Weights of a small GPT-style language model, trained from scratch on English Wikipedia: 2 heads of 64 (1 for keys and values), untied embeddings.
Each number is 128 + 24 x the weight over its row's rms, rounded and kept within 0 to 255. Layers, rows and columns count from 0. Numbers have three digits each. The size before them is the row's rms in percent of the matrix's.

# gate: layer 7 MLP gate, 320x128, rms 0.155, rows 52-86, columns 0-127
# up: layer 7 MLP up, 320x128, rms 0.145, rows 52-86, columns 0-127
# down: layer 7 MLP down (transposed), 320x128, rms 0.135, rows 52-86, columns 0-127
gate52 084:143112161172134114125101148135141160133110172157143122104117154113122134141119095089121094115130147135145110123118155151156168083112148119136139133095120151194123158082107088118103119123083141129135145101146103098155112088146142126118159162118114111148195128096110113160163110105140169146131172130097099159118101122093120127176144111148110131118137105130121174113100113130118110112101
up52 093:101139118080112157159162117147106089113159156141097157143162082149151137112158118142141151147096114109082160140117093138113114168141105132149088084129139118082081118130116143181163118168149112137109108108140093152165119134117108131099136116117140146144135120140157156116113119139124105103135126171106130112143120135114138128101137135086158085121118192158123088122137168149141122110149
down52 097:119112120171142144125138147123114121114114075124116100143130104127136139112134090101116135144157082164046148137163085123100135135133087097117106147173177124115114114118132134137127134188133131120121118139129132083134168153146133098158142099096121120113099065149127148125119131103173132133164082134123124116167108159115167110087118118107150126112131127111133145122139141154112157099164
gate53 103:115167134140159083130159077084174101162119130127143123105159122068077123156105124117118163120134131110142195119121143126114137092146130131131158138127127135129131120173139141183118137151128117116119135105111141101164099137130141123154111140112154168157103105130117131165127130114164104130114120143145082171127178138137149087127128099079141133120134145111124086110140125147105085159103
up53 109:114141122127109102140110117113144131076165141120097130127112144149183118124150121156087171130115142126111094095096122117108108092105181095130139146132122110122125118112114159140078118103133113106125109178164120140158074118129083141128119134139114111071132130132098145122150094137137129149129143107167128095127120153146108092182107124114142080144175102069120126140123089152114105128106
down53 109:129168090097112124144123143130104133124146096117067134165112115146124135112132117105125137125155091115113100161103129123156145072136123137117125151126093138129190127099108130147132099140184150163134105133147160126160137099090108128105164147141079094141083137151113162159126100113153125090043116121167142123139121146133116139115145177127108095130147131139083117131130122137122136128113
gate54 099:130080164130136139168126147141113102172147106101159091120125116147121119107142136144123126165144123126123169154134106159079148141103073132164134132113159147157125157074150146114156140152114122130117164109104102077154101100133145143109160125136146124167150139108168096132138185117127193151137174070173140120082125122136112143143117129134135110145137118117134127107109120130133109130118
up54 101:086141088112096126116114151115109140123153163143108136150120136128135165105142114138134147156099146145106110125151121092117114110135172136136142104133119146155126109158105151175160138128141139133111070151141112146164148175109099131159129121161135131108119113145148099137139076159131086144141107166156107158173137135124159097157109144102143080107147168127081105110109114166159116153187
down54 103:108090099146140155141137116134174128162159125154086097115152117074166135111133104151120128192109132147107143106139087120119118147116071133112128153131137132133151116150157154144149101142107128128165118116136124167152151173157143132140100093158117129101112105142158103181118114135096099112117122134131126135112136122141138112104143153116166090127157131132110109100064171147104139110181
gate55 113:105101134145139044183155122114096122129142128126139128127129057139133154166150182133136163158155137137120129136108133095164100117130100116095155172138099119086105134076126100158100122126163111136134155136077123095129140127145141087118155125096124153132139123117111111128120124119116120180134142113120158136100107112135172110116154130105136144139112099133141140127132150135116122083078
up55 102:113121122139115081122129130121145106160157163153137088110136072131120125193126128107119141119117129133124100132106131180132143147134099178115100134161147125114134111082139136146150116135177150107104100149097113121131150132076155077142178115118130159160172102125174189123122106156129130150150107123142129115127123090117168117110137141126103106140131058108135114118106138159130128115132
down55 097:126114137140147125166123122135166090115132111092085099142140113106115137142141157140134158146160123176233137112133165136150133124152126131138184116112132123128112108115116154142085142138106129147119138109093125131119103139095107138112148135116123113118117131152131101135124119158091163109153159098133118120115103131113137150129108141130127209154137182124119115129174114163079085125137
gate56 091:122115108134164146135124101139134114128116142101132081148119125113129091150185113087129138159118119136126124123124115173106148124088148158165141163101150129129106082120119181135102133106140141079098091130137156112107122175141130119129122129093145152131134102164112176178128115094115142133157113172131111115139155147119117152101156127110166106117129141089155111143063098148145176144108
up56 094:130097097113142152130146096073145128142109120115131112153112108114140166138119138079163111111137120134131168122091182156118097155099107128110156143127113128131154114151127122145071139153128120131146133143111073125107162143115172104116156144127151111110064090154130074123145086153106127158113102116102126103088133087132114104076141119129110085120124129139128105163105147137119135110163
down56 093:134134131127120126142159157109106102113120129135112150154146084084118185117120120162139113130134134154156149147139114172091093134121148115146163117177090101110086172097092114158132098109129127098102141111104156108118124080167093165168112117146103136154103110153127131137162156124138112111159118151083150164120155138143115108108130100102130097118114132086077129151166105142126122121106
gate57 098:162159124132136135047167149146155134133109112124113122074090123071150139143124115153139099147169095136109180112146117160150147123103101115097140128163107145065128140131130126162154131129140145173105131155100132164086100130146129102151110129115134129107163151126135121127091117122131102133123175130161119122129107096099139127115143155141120101137096095106134100090099130137127114082133
up57 101:123072167125123119169093108085135117164110143111104115125126155127140133165122147143104123106095138114131115138157136122107108126162147139124124153135175116129102115129135108152132114171102099083120123114121177125129176146107120167142104106123143131096099084137081113119125133099128131112173111143167105138170150140128173111109119083138119127103155129133118089103158157169075100167112
down57 101:131125115142139115155109104103115109150153122120145132106138130211123112173120081126135148113084108141066142124080166150149087132099128110113086124120151128142124130115137125117129121150149160133089123165093096094146113124129155157094113206105121118105124111089137138106103121121122115142149129121141103150128120105093133167131106121123132151165168132116093164135145138165117104167137
gate58 099:086163134097115115127117109144140132144164159126173129156166125139114133140121113126102134173143077163162158118100167133107142127091146100206111135119145147140123162144131109132162122083124110147128150122084108123135108138148139139139140134118096134122137147155132184133124095083130116168139112129075129119093124119120112119124104139119160137112123108138064159161117101116082101135159
up58 102:090121127116094138143116102090088137126122137143130141106147118108135155158131121118163152104113188135147154142099135127121105124163132149170122112116091112137089116153116117093147084116107121094124098155134078108150154104144113148146141142095135162078117094097132168189146112098119174118141108126107164076132114115140129119136164065128130117098129125159096140122120108120139166115140
down58 101:125100117140122100109139102167136132093112121121137109153107116142095167182123122108153133131169069145097119132130110140113156086115101185157136104157118125156158091131111163134147101129160153114139131112126140157139099172152125167133147165114095119106138111082146146121115104089079113128132113138131131149157179106183134100119140130148109108136121148121142115103174136149121087110157
gate59 102:082089094127130108174113148115144093160120093103148140115138135134156107137137135150128107101110137132133136086164094123130063158079092095106107135124103142130063109119106148104152102133108114125103106135107129118162126143110128119131192065147153160115130139111177106120127130144150132135168158112105170151126141127120139142116125139101150090123092142139127148107104146162119154139140
up59 103:136105116104130062164103118099143178136129157119101147147181116131127128143114113211069121143151127130112107111149133128095117140113120119146127103125124092150125111144129105121146110141088101130150089156109142132116108145102155114156155133155116125142091114133150131089131172119093124160120145132115119173096151098118069164094180144097145164135123127127132119121156132143128153144118
down59 097:148153150129165133122125117132117111133125099131107127107090122119132122078099169085142135137119099132195129157134110133158104111146120129120134131095157164128151070117088113134112135096176153133135131131123153127128154166089115118119120171135130100127154142129119115112156100097046124139099105107152151128177090145121128140147116131133097135137160102094130149125171106083106108102093
gate60 094:146131164186106095142171133128137152091162058149104137119126082136136111148146146129156112178148100145122156127138146149088137127164116133160141097149149113147195088137114124117135125112146143129121103134116102133134154093142122116179131115097140095091143118137160140134127125147159080135144149095155116147135097139138138177145120122132140153147103105114171150129157140107144111085141
up60 090:103163126167111094102144112112110113146108091119108126105096123115094127153139144144101139132129119136137178108136148106100132145158138135123168119155115127111151109151174141130080120154087108130088174121137115166112112120111094137146123160094119132093164153103129134122105053153149087113158099115154128173160137115127138126118120087110101084097098139122138132128157176144114088116135
down60 099:134111089151144114140099120148112158115102129131103163099110148128131106150147122126157127131102122105160143152129102139118146121131111157105187119160113131148191091131095124104074145120108132097166154141111116126103166119122132123151122107170170187128093106128152155107145120132161073136113142121141101172165144136150136141178142129107136141126098148142102143133130176131183106102128
gate61 097:129142174154182172158146167121143092139104145106117132163142119119171095099144134146123091156173117169139128088125160153141095147132129114159133141154101142113158088127061142120099118137139114105109102128121132186136122115143124133135124100109150171115133104138163144135138116120128150116149101135135138125114102137130134164092119095076111089145125127115145119110073102139149105088103
up61 107:120122183098109115116097104111097130127154142157151116136156126126128159160210128143101079122100160117112130094108138110103134130168125101110119148143135146120162137154157161085150170138132136152138125121110124158129102134110127102160120158178119108084126124175125092133139126116134109149127136159098088157164127111100124077110147119119151127175149134105149114124120147170110142095148
down61 101:109154100127122096127144110113145148112108109133135143114108112136128069129105130102144162081098125153162194172137101154086136105141140119112146118113147090147081142122148129100145084093124151152127157160082131102168106134127127111105146115100160137154120119112142097150129100164137166131108167126138167105094125160110146124172126154118119139109128145106073120098112113137100104158139
gate62 109:142142164127128125122115122144081119180162118130112122108108148122102137148117113106155128130169159145108148106135150172133114127107139111110114118133097105142120139181160128147118125137147115105090110104082120162112142161138148126135116133104101140148097133169141130150098120106136114119140192176109119080139122129095132104106106134120097157094149139095118112054136104144089079075133
up62 102:145128111131086113135076111143109077122113101110119134162161134174127150111119108165129150112075083094105159129129114113134134157155124125129145133106065153132147170142103161130090135129124105146103151107123136158144113154099141096124122130113091143141111114147178141108117116149143149105119103180125130160139129118136061115143132148138127129125099173158115166099095112145083129111148
down62 100:131132109112152133118147132138118147169166075171146155139114157141101118092125100125169114151161147076153160128175117137145106115076155092106182105140132116145157107148165161107118105087136135104099113134097144151119102127100135084132140103129158133123124058134143092135142112121163110105150152119122116127105119127094103096122101146145137120103129142127141155104118133121110089095160
gate63 092:120148088106135119170114121104145103126140148071143127164107140069143095123133115110112130123127071101149113145147082134130170178118091134127150080106167072139119115070172136147132112142113153116162140128133131140150115143154158159128121134123122125137141127148126136123117160144135150173135169153142120107140134124139095110145061148095113116125129129094108126118122127150083135086127
up63 100:106149108153153156143186110163115115100115109114123106127134137140112143126103157132145138095107108143155142178119171142103118128127161136159117171098079150099134137126078115110165133158140109108132125155134131138116126100101119136159125171052141149106132102152127105143086148098144089117109104126120121098132140117116147109156057123161154127114129141109158109155175143132117135166121
down63 096:125097177086108107109134113129097128140158123147127152132155147121125154128098097126133142139170161129133095101124134110111090121136106132135153084150149139133182112157125123115134111134118149044128135111124120112145157131184116138115147094115129133115106153127143121105148113137109150114128123138192135180111154099092174137117170133161114148147119132139124163108084097092181124105146
gate64 091:114099137098114138170114114169124126121127138108157111107128157109101127111116130100136129139125139110159118126136140158091152177125127100083119114199126113093157087112159096110162157129100109130147197190127118113109129168134079118121129135099157103125107134132102099129103121127140131115161142137150147148115097196144172170107143128121136148140163111118132145150120156124095124132141
up64 101:111111123152141148143145140135120117131089141151109086150137121130125172109139117138073115147113107127159115144107100128136133149126092179147124086100126125104114128142124146123151126129131135121098088095151165111120133088104190131114108159103130190147123120104137155135143170116113112134093174115168129137170118137077128151120161086140121050148141103100124172103143137138147128138134
down64 095:105134148148121169115145076204091150153165149154118163131075114142091119090176132120140135092103118090102122135124111141109144150105129179058149112146145138155091108143104105138166116116134120134118146113100118140117099137127144126143138163099138127166134116140126120164161142097135160150143130122122113154084123127148148134124149135124121149111118156086140106128109129154115176116156
gate65 090:160127116120157137156158115166147133130156118123127110121142110124126096132127092117145127107122130077143156132120142124125138168115135134146161143153142134151117133099112105088129157127184090166098147090154123128088091129136107137104138173133149169114150128137152128128104130162127152143166141147200165097105131139168147170095158123204126151121105108145166105131152088140127116139126
up65 087:098140164134151139138099107123154109129097121107141136109095142152116147109128144150141137176124098131114159136114123169088136113099152124096105152135089147157121135132168123133112097137088117109142146162090166075165164109118127118132138117151158126101107140135137128178132107114159106077141116101125129183127115118111122104154090132110097096120114204087118177108136137139138112144157
down65 093:145127168120158159157128138141154096146137090121131115126093089137091139088102119151138146130121066168075134151123151127094119125114119089124103109150109153145151116122117121147107111100107126129118133128104157102150153161136122087146145106144183103069132134113168157136148104111183090108145155103145117171129097149098112116173093150112098116119108151104138156122110110127131128145108
gate66 104:126140124114127150183117128116207120135159131104105165159160157120147129112101129127091124138150140111158152098185131157162127173106083107105152146133144130146148154152160171168114151106163146124158127081128139135160126134146110133130135119126133104146125118154138095185123114141139108121095101127169109136112115146143142107118091137152178147107129147176122096118119104156125111133157
up66 108:126115131139127158133163104148091116109154128130100161111137144141169160115094117096128111168126140165104169157081071106128101126184139103181166131140106122113118116145145114077137092074106108124103141132109101123145104165149105136133113130144057127140124133121124108124143138109137149138135136137148148136125143108108099135112136175138104124140138150079123133115108186158114126169113
down66 111:135133126147155137090119128169103138139198078141107122138125130170070150128084161134148125141121134100231138116112127092158116108141109116104128127132096140136089113124134130137138138126113142149080140141074140163137074147112181127144103102132132124109108149121126103128128115100133120121084136114113121161125140136122126136129132125126165114147127148115132154107129147122080136149174
gate67 107:124167121114122159121148129124091119153116067103123175158151123144162116134110134105134114142143144113125144142100150128126152154152131096154099090151121098147124092109154109139169097128142143122090140088125114134129165127139126147132163140078119135113108068146128067105159148140148141063107129128103120146140110170114089125129146134137140125131155171184127118156157166149103141126149
up67 101:200084144095080138154111144182137144146136095148121130136135147128123176116140144120143114159162124100164128086139109141166167125148159097102122112096137120097094157165113075112175116145113158116121140100109105078155127116150144130138144123134148094169132144117115113110101151140129152100127130176112114134145129104098148120109104124136110159141133160091135116112142129110160162108141
down67 099:113132099103115120161105126122204131112142168139121116092133122114088156109090115116164122106141139130161132112133111145102145115137122192125083179158117179141117119117106156150093136130109136099106107167132140075129130139127133141120124118157128142132094168124135136113089119097100131169136109126159115118118110132106125138131085143125133157100109128162138146179101112063129099134091
gate68 105:122108153136088112130130121162166113146119119137135137151124103148132154083131116181075129141139138147121141112103123115124117120138111159131120134154128118076123079110097081077169144106126143123120113166106141119129098137137111153140132124141119134148090155062118086083111108111138136167144112141073189153114151119136100127142133161120104125118130117175141159121143128124102149134068
up68 104:091133145117125139113108142157123139125180165158111128123143181140133133140160162146145077122132135154155106141086113127078162098120138127139114165108126134158117129146101137137102126093113143150147127137133165085177113102150143042092152120116147121112154142088164121148118103098112114108148095133104103151084136110107134147096134119124134101119117138154158134169133123136140075122110
down68 108:166122152105144131125114085131073139081151067157143119104146114127163130152126154147145123129145100080077131087106114143129157137098128138137145138188113107123127151142146147128109116140110137107090121169101132147140076148105136141176115133131101091162136130122133115107112129132094183083155146133152127102105156164090128151099134130142132112119100144148122146178136121138142129165132
gate69 097:132118134104116107112122174137131142134118122136114181143182139129067128139139131110113125146142118092118152109070169100139116085136149161109116117159125151135168142128087099152101123137130147140109149152115115126132086153113119120155188125123127128123121112145128179116121140154114125168131096148155084113107159159131156133089134137174131121114127082158168145167143116118080103150096
up69 100:159102151179130053181087127132118155117139138156124118183147119146121149106134159138107115087130146112088140098116099149139161152148164122131092094133114131079128135172133131149143134115113189145144124111135104129150112119109126111135140130094110153101112155109142120151114127157136085151151133119139086112129097107106158150141152134150155143136119093102159084113126136106129115179122
down69 104:131135111109150109165125140143097132174115171146130126171117157118114093141130200144130142141149145167191144126117097091128148099174113098121106156161158143114162087134105117151122145104115138122142134152151138115173093102112141145151133134123078118136148167141168126129104127149093116118107140154171128119126134120069122136111164127119141144104138091131147126170122126145122097146171
gate70 086:121113091098097108153096090123114091125133134095160107161138098081118097147113156106126111136098104146118103113103141087117114153144126140128140095126091124090112110089135151122168139126113109142139169098144145097109152105108107149164110112148167114122135108123128115074168119131135132126126106117128154138110173119156136151114122138129172090115113179140159082124142131172126150109059
up70 095:111149114146140089141123092115092088096156130134144103112107155166134103142114171138094138142118116129137122133126144145109095134082166094072131157156135134109156110111097102173099099109131165122122082131092098144130120131103158117103113145088127141147105123161134164121113158114138129129122126135140084098141138157142122108118159059149134133137122106133097169087146139100144116090174
down70 089:118104128156138186111142112148127149163092149118102175100146133177126161096169085137118118102173124112056149184136090128133138122120100115131156109141134166159151138145140121133115145096172108097117138118120148162128123159154168150141147120097110115106134160147123127115125090097165084112126129157105113133131105122092123100116116152124099129164132097124122163136087124137115127127110
gate71 088:097100132112159174120116131094095121155143119152156137084109069139151141110151145158111102159160116134149134149099140144136144132112142139187099137129135135153123132131121161173127117132126131161112091110176141122143205095149129141107104076139145135098148116142143124159175097113120104154148137113153128097115158155118157132106146097173140121150127135149132109093102155098110136101145
up71 092:084102129110103124131151138068144137135137118111155147109097093130123158106179159130128082095103150139127120158136142124164110127130171159173122114115102151118179141111121150140097112111128182153165133102162144110129145103130124178117112136106106122094129133116148129153125095162137109139151105129121107121124168171082126108079141133154091104155143159132126082106135158137099135103124
down71 089:141109046091160162134140126092089098127127108105161137129158158131104130123170160153131130161141142102135120143125159156123147097124087118157127178122147118131107126117114172109145141134131146120139157115128156159163110108088092116131152114176111147142142152160109131114157139157133145154147163120136104099126160095124126130052132149137109132118125165113106129100119125068134131116120
gate72 106:097121133090103134113160142102163141140131066109118105152139147104142116123124138105145108110115141109146097135165124101158154111132139148144122120121129124154117114110117110140112120147124105126137095102186137127119112172118145096124130156089120074099102113092148146121151079126167116149098174103086200122140113185143146112113110114131135123153163087140089143143121116119096095126090
up72 105:124126122131138122115141133103092107136164107122109076135164070157129149109125131117124140137129103132103176129176142103143157144118099152129104156127151122108093106105153112105124154094171125151147156110083132092135110110119133143167136060136121172103169115133116120131143125156124091118144096129107117115122138125162110110113095174108143169118067076107148141098109123150156134128142
down72 099:124165142102107127159140127167133115138135104143115127143152123136111140113113121081135167146130141116170123132141115164100136124121114133157133128091115108150120155097118168131153122142105114177127126122170124111103102149135128115118143133105159088112119131154152116114144153110121135111042124104105146086130114138200134150160196085133120135133149177107119131172115099078131132163118
gate73 105:144165108128130104086120112108139120177098147138139152110122143144148147155118139114143117121134136104073167110139097155167096107150132145182144102125125102168169104170111132143135128100151134167092104117111147147161148112160132124142095112126157138159124075114141119128144145104131101141145080161113133156118100122088115098043093121124135110142100147158096126121122118115107130131102
up73 110:159169117157145110104127121142146158126115130136167104103170132101160157110104135157135110102160152117099130123155078094171127100126088143142133116123130117110108146133135138167124156134136134127133062122116132156138116116118154095120161142140113137154114136115097116132136156086113144133186115097144126151152149092126131097128148118122125111134091135130058103169135144080096092163076
down73 102:152109133125139181125126140128136142160142115106127079141124131142121107137130217122115114127169122117200092105146112119114149131099135104112144098108172142120140125138147123098127117162115127122082144176093164122159094139123112108151106099180111176118123118133137107120098161125161151153130147104130106132124119157134117101107110093140129132148110126176097142138121119158124099181140
gate74 104:092114120122143142102125141143106150124143161104155115137132107173116149144114127108115081144154110102090167130130105149139134104100152124093095127113167156073112107141148112191131136174126136140124137142113151122104133130075133169134101125134178142145138062125138127137142133161130143104178131107185142137178166127106137144122147110135121133128119133155086120125119167087136088131109
up74 102:137172158145133146128054115096099124115153085130106157122103135069133104120073123145130085114131120152162118143097138116122112086136135097159140095094095122154108111149111125121178072142158111113116116139165100149112185127107126113107146142087120124127148104118128190082117134105106140122147139123121144116130127114153132079110148118127119105161132143148164124138135106132118140118139
down74 102:156133152144116114123097136132145139113103107111119116127139166100126131104127139136128154157121129163180100117085154097108116180124141103159093119147121133123163113095113154141103165066139120118127180129099103124171118127171144121113123114100111113158128162127123120152129091104107112074084100115128122133092143122197153163142089154117169115155123150126137125147108133138161143150160
gate75 099:125102127157132138137128089133109081162074156117124127108108100123064144168120086135108165164144105133138139111088073154130141127107140116124147147150123127079153105115086111187138150119133130095112120130114097126099109128148125149111120129145146128124119145127138144108105127150167126152122090159172128089147117103100158160128105110128162107116177145185097112103120126116109112097121
up75 114:145141152119140118127142129123163152118140119154163120148142142133126153121112132165085152126165103152138142158140147130109105094120141115177077168165130099121088099119155127094129094165121110130136093109186142136172153104129126153179138150127122066124164143134118159123151107114136127102115116103131109097108144160128130116200131142089114157135098098103125155115155104137162115150107
down75 099:143128167132118133135137182109115116125156116178127118111113145139148107126099119105140117108101124160048112135200130096106080153107125088148120180106103151105151146106144100126121138104130125113119171149167129114133112129154165141127128099134122152086138088159110125108135137109114132111064120128133114168121150121140116154119146106095159140138090104110100117145159103138158121134104
gate76 110:149137153107166134113131149157087131108118105142122142139147140135076130129123109122120136094123153145129115137134082120110129121173138109123137173147123131117121140104111091092147190189120185110160118129091097128158135185087115124141122133126160137118120115124128135083148117103154062108124127104109105115162158090162130094075166113134127103120129153123137078127132160113131127133129
up76 107:140145097140135115100126130117127084114104134181103124129139073181121144137156104113133134104093143148106112145107109114074160109104109074134135178087159119167134131099108107088139141133136108100127129168136108139101143118111155117124138139156144120116163101138144113105151080113135146131153148099162157090154136144134128068127145119116103088119150147157109095146133183155139129120117
down76 104:164136135153141149063144169156114120137130166160173165131108164107143092115132164132141145122177136107210142139146125089127140153116132121130148096099143113162091165126120166161112145136134111119108138112115152141131128175115136170136154152119142108128143110154124121134140146136124106148123191129122122094142132076161128117150163153164101098112160144125133106133117156128133103113128
gate77 097:099097140139089109127092143108119143138096098141114101130073137141144131118119166132156129121123147144050178109125165107136106106104136129119087145107080100103122163120087109124141129132134126158113091132161085112138132133133149134109168148124073139187101127143125127123129126146143090116116128090131149114114113126161130130090151128114113079097082136128155119093130173125104129144105
up77 095:109110155145115098125136122114129148110087177151136080103133181108078148119137105130173097089135138155128137144128122126130128101096108110131108122130103125130128132111146082148098118128122122176122154130103114137099154133123114178145138140129091169108123104167160149128161090150151119145175103123091123129123133122118153176126143073112137173126142122136193134127160166092146145138146
down77 103:130096140125130135137123107131122154137106143147134094157123131149139154125131183142124128127119104145126121129123142104148147083077169120096111110119142114146168113062130090166136120139122156141122136118122122127121147125116140156106148163142083114122095143150148114099123083112099164111095103138121093109155100103153088135135170146069085125089113078106167127086103163100118123159107
gate78 093:146115186138143149166152114141152117147102136128101111165137171163151125133164123110141144147131178128136114162150128130115139208130090121130126120110117169172132102085128101128127125152094144124126095102145117115161113132140150142141125155103126124119099133123145092163120151136149196088138154147105084101143129134099122129132138146127102129132110137119119197106102130144143117164172
up78 093:071126156137174102108136119159167099101152132125050130144105130096137160113132168109129124112132136163101123133148102122130147148148112112120142129100158127167135158152112177148146121077173163150107121123127136127119120129135144117114100176117104073116135143104105140148106134100110112104158146139117118109120147115095107091114103155106147109091156139069123134126119094142127093102143
down78 100:162135158106179096152103115073143160142115168134134134134123114127115114128111060170099139132136147107117136150145136098140121144112130136119144102100115109138158148138134142156140159129165097118113142173136115152081123139097133091135113108149144114125130133117088128183087111141101115122109142154148164128118151135079079102123112168125133096161126177117119151150132093098148074118134
gate79 105:172117143108128124123138161150145116140157128115117152171143135111161082150076086085103122139099101143160156129110161132135117185142111112130105133074109095134152101141111139085135200134100116098118103135143115136141106159159138138098126134111116069133140136107113138133164140124106157106107136161108136151125120191141111138148126136107120127096113110078125114111167118135116121129160
up79 101:106148129114124114103117154141121152132199130096160122114110134087147115156079138146135141169112088136126101158135148099144149122130155135122118117139139146126101115093117141107129136127164084154102158132121147079143139117145087115125126111104150131124174145148128165156165152126117123150160127078174152120114078119131126145120059145166132107142138147091139068141117098130135101159127
down79 103:115123124155086155127096114141130142118145144176116099126138137116121129111101091143123148111095110127166109074110146146132131126121113137164092115060121110129189151197134154121136137139084140103187143181130106073141128095080130149128106126144147112115128126140104144140115130121135146103109111147124158073150113121108127120128139095135116136078100111100110124133110152101104111139118
gate80 090:131126114159129149154116159059102093084129096154111159133164143107137133166108165092113130103110130113128119133184124137146139099133163127149121090154106122151154128085162149144093135152099085108157114144123113131123158148142163170113108094153121100096154087148160120135142123111138168115118105145177137117112126171117071146121152126100111168127118134145108150135151148149131130124141
up80 093:143133125174101130137114165107126147177119106146150164127127174130169117138107132135143133101163169150084152115137142123101147127169174114120129106125075136126135123181165130140141152130090113123170154115107161106135121132161126192152102138132121154156165112136107098129094101114089077128123138164120130141130116122140121135129113116086157123137076157136140152135151118129145170138167
down80 100:138124084103130108126104172114103150128147104117118122136134088168131124173105190122129153103117127103176109143157124132119145114130143179107131118153125088122141134115094123147146158100156141111158081128106118154124140140135127129129134122147131105160080115176112133133156112093133160137147091165144115141150153171097113149162152117139127121152106096156125123155130133126224131134108
gate81 103:100106125152090117095099135112106115178125129105159162077135110149109105130155131122143121130186111140101134134106112139155134100139131095159145094099176115137142138125120134191135152114114154126130137135119141127145132118130132130124112129081125088155156136160132077140086104118135126128113095127105130122161120146093106054125067164129160107119165146174117083109135132119119109123136
up81 095:094128127138088144116101141134112143132131104127114138124139107089144127103137084128154129085151142173141124154142177099120135162130135116106122077129159191170145132096117123116119120117148137088120149086116117113146135147141116139099119105080090150129117122111105125140098071147115146150117142145110136137149047124124089108102095159135144114106147169176095085127108146136121123116133
down81 099:104115096158091100109166115157168109137115127108151151123124144106127138127145128131132124114103124165079105129116106129135133104120165077164140189148134098103108141139098136098095103126084141095076126105204134134158136076137130123137147138120153131143125148146164119135100161114112112143156091104113133123153136170143136134103137152120092077140165139142135146122104148127161110161133
gate82 096:115092142139124097154103110124134108130111111132166120185095079138109101130104164152119114122097147147131148148156070113163131157141119135125118112152093156122113148118153102134121155122136159150157097130156146105121138122120196152135151127148191151116136100106166155146121105150124126127153118146147135070090151127123119137091136097122116135147087107116152157124094122101130105162073
up82 097:139182150121120156142126124140174136132124116123175105120136161105126148119116116113081110082089098130105130143121104107115155119115112102116136131115123148122146155076151134123107132160095136104093155110100124150103120118109124140089149133136140116093143133156165084141159171132138151158072115107114072165112147127164124156116181156135176172162125135113093100152149152117134125116134
down82 105:114102154160127143096114127210148139119087089079148111111103108130143160111115145125160114125116147141098139123127103143127181106120116118099109128126111179128081125098150101109094156128142148136162128098137154106125165101138173148118140130141133109116098128106119157128113146150162142163100132098152097132124140141169120120153130091093144103176118112097138123122093119079087157134127
gate83 097:119156140191142109186105117120186123123150163099160114146150099127147116158136089169128121147158112153138114161098085121120138121082125115132105114137079158137111157119104168103174126127149150139116148162108159089152125136117125134111116093127125086144144143117162150125126123141137137147107157108189113116110110133120108090122164154145121147165147146096146093142152107117100129107128
up83 097:131099104106137139053110140154147131149147124141131122128135123111144104154160142112142054123144112125112172086135108143142129131102127143155110159132164116139141082088136151110100127150109100140133106106111117103143128104151129110154169140134157128116154084157112121171139150124093124160110149137125088138146122125095112099080103064141080143105130123144086124095119113131159126089116
down83 095:136108177107096165155140119108125143129125123135121115089132088134132118142126116107159117107066150159101123163092134121121122085124136125130136132152123104169100104138122106115115164138136180137162153138137116140137127132149169128114119159093137123100149111105133190139103118127179165147117138138120160131118147137121148175091162142135090199150122149116093103081090134105100131109133
gate84 098:122133146093136118130121144161147147175170136169103151167134117153181207124137113156100110152145160131133130085163118108123125169136110081096119135097158149170136134123143158129107124107046124120122121126119150155162109135133110111150113139124157114140121099153143118136120101090161128129123140145096133090076133122124111118136117169150101135099124146133154142145138173116121140143122
up84 102:140137160175087155104196140180105121104093148108126120100095149147122124139141117125142102150123102174101082140112104118074162147085120148151119130166162117137138161124116124156166128112110173100090121110130132155093125125139136143071129107109118126152128122176170153117114153108129137130162138099160151096155081127099098142126139118144130139131150138132125120115116098132127111139150
down84 104:119116149151166140126125119123157115144097137155098117092128138090174144116143066161087122123153111137065143141119124105119091151136144137109104081116162122111089120110109168141128113083105146102104103129116111150116106078115121124121115089091138156112129100138141166147122107114176108142142166123127085097112159111087136103129147135126140115178145132144132130123111139097095119169155
gate85 100:116153109089075128163123132095118160137145146087113117088131084113132110134117111122144170133116132092114149147108132117132139145112090153117153109154137083173119122081095078134110121116106106111141098124164122104144073131178134092111165144120102106107088103095140116111162145144120122138091155119111122137077104146108120108131117119184134122126129134079111143137150120109085109123117
up85 093:135156124140122182154096122108148137107146099100122096071122135155144153116109131140126107098143147094160085132109109101147141158139119071135131130161137109148134103133133098165158094107104121129179171137085131092129144112139136108102132103108135141137111147098152108116148135174125116116119076137180131179118115120097128106151124167115129120099090112106140137183139121103105150131159
down85 089:189152118148153113179110145104176123126104127125122126124099134116107129133119139157121113148130142117166190147160122172148141118131167102115166137144114131170110137112096085134129123114143092159148149116094071112139114075076105101139096104141113148094106174119159094107135152145150122128165117151138110122100154116134107159103122126132140126146121160112112102181142129123145107107132
gate86 100:135142158144111118121178114134126129089172114132132131118142172090139186125127130084164144098129083128081126133102076099127132132129176120142146114141141153126140133141119119149149116130146094114107148110136156166133137141130078156167115113131126151149107091117128129130157105157169110153111115115143198121103112131118146123086101123193148084150131164112130146096140158134152136131123
up86 094:132127115142093125147132150126133105114095147122120162092127093105162109154105149113132154139069188132101160100124125127122113138137148140117104155116089125150161105109105125159105131109103088140139148083095115102149136131130147143109063196106146089111154124124118119126108187148138107134119133115122147118064149130144131095106112130102081131143141124140130141094175140124146106103111
down86 101:130137116116144093079128127138085178093165128155129143150138134093154143127103020089141155119157130133101122122141112113133130114142148186098102106118112136175111156110109165170174162112168110135126135102115134130125150133153130161149103140128154098129149136131120103145138140119166129159098103131141099078111118146131112096133107106104148117133144145139124146114125155151126115138112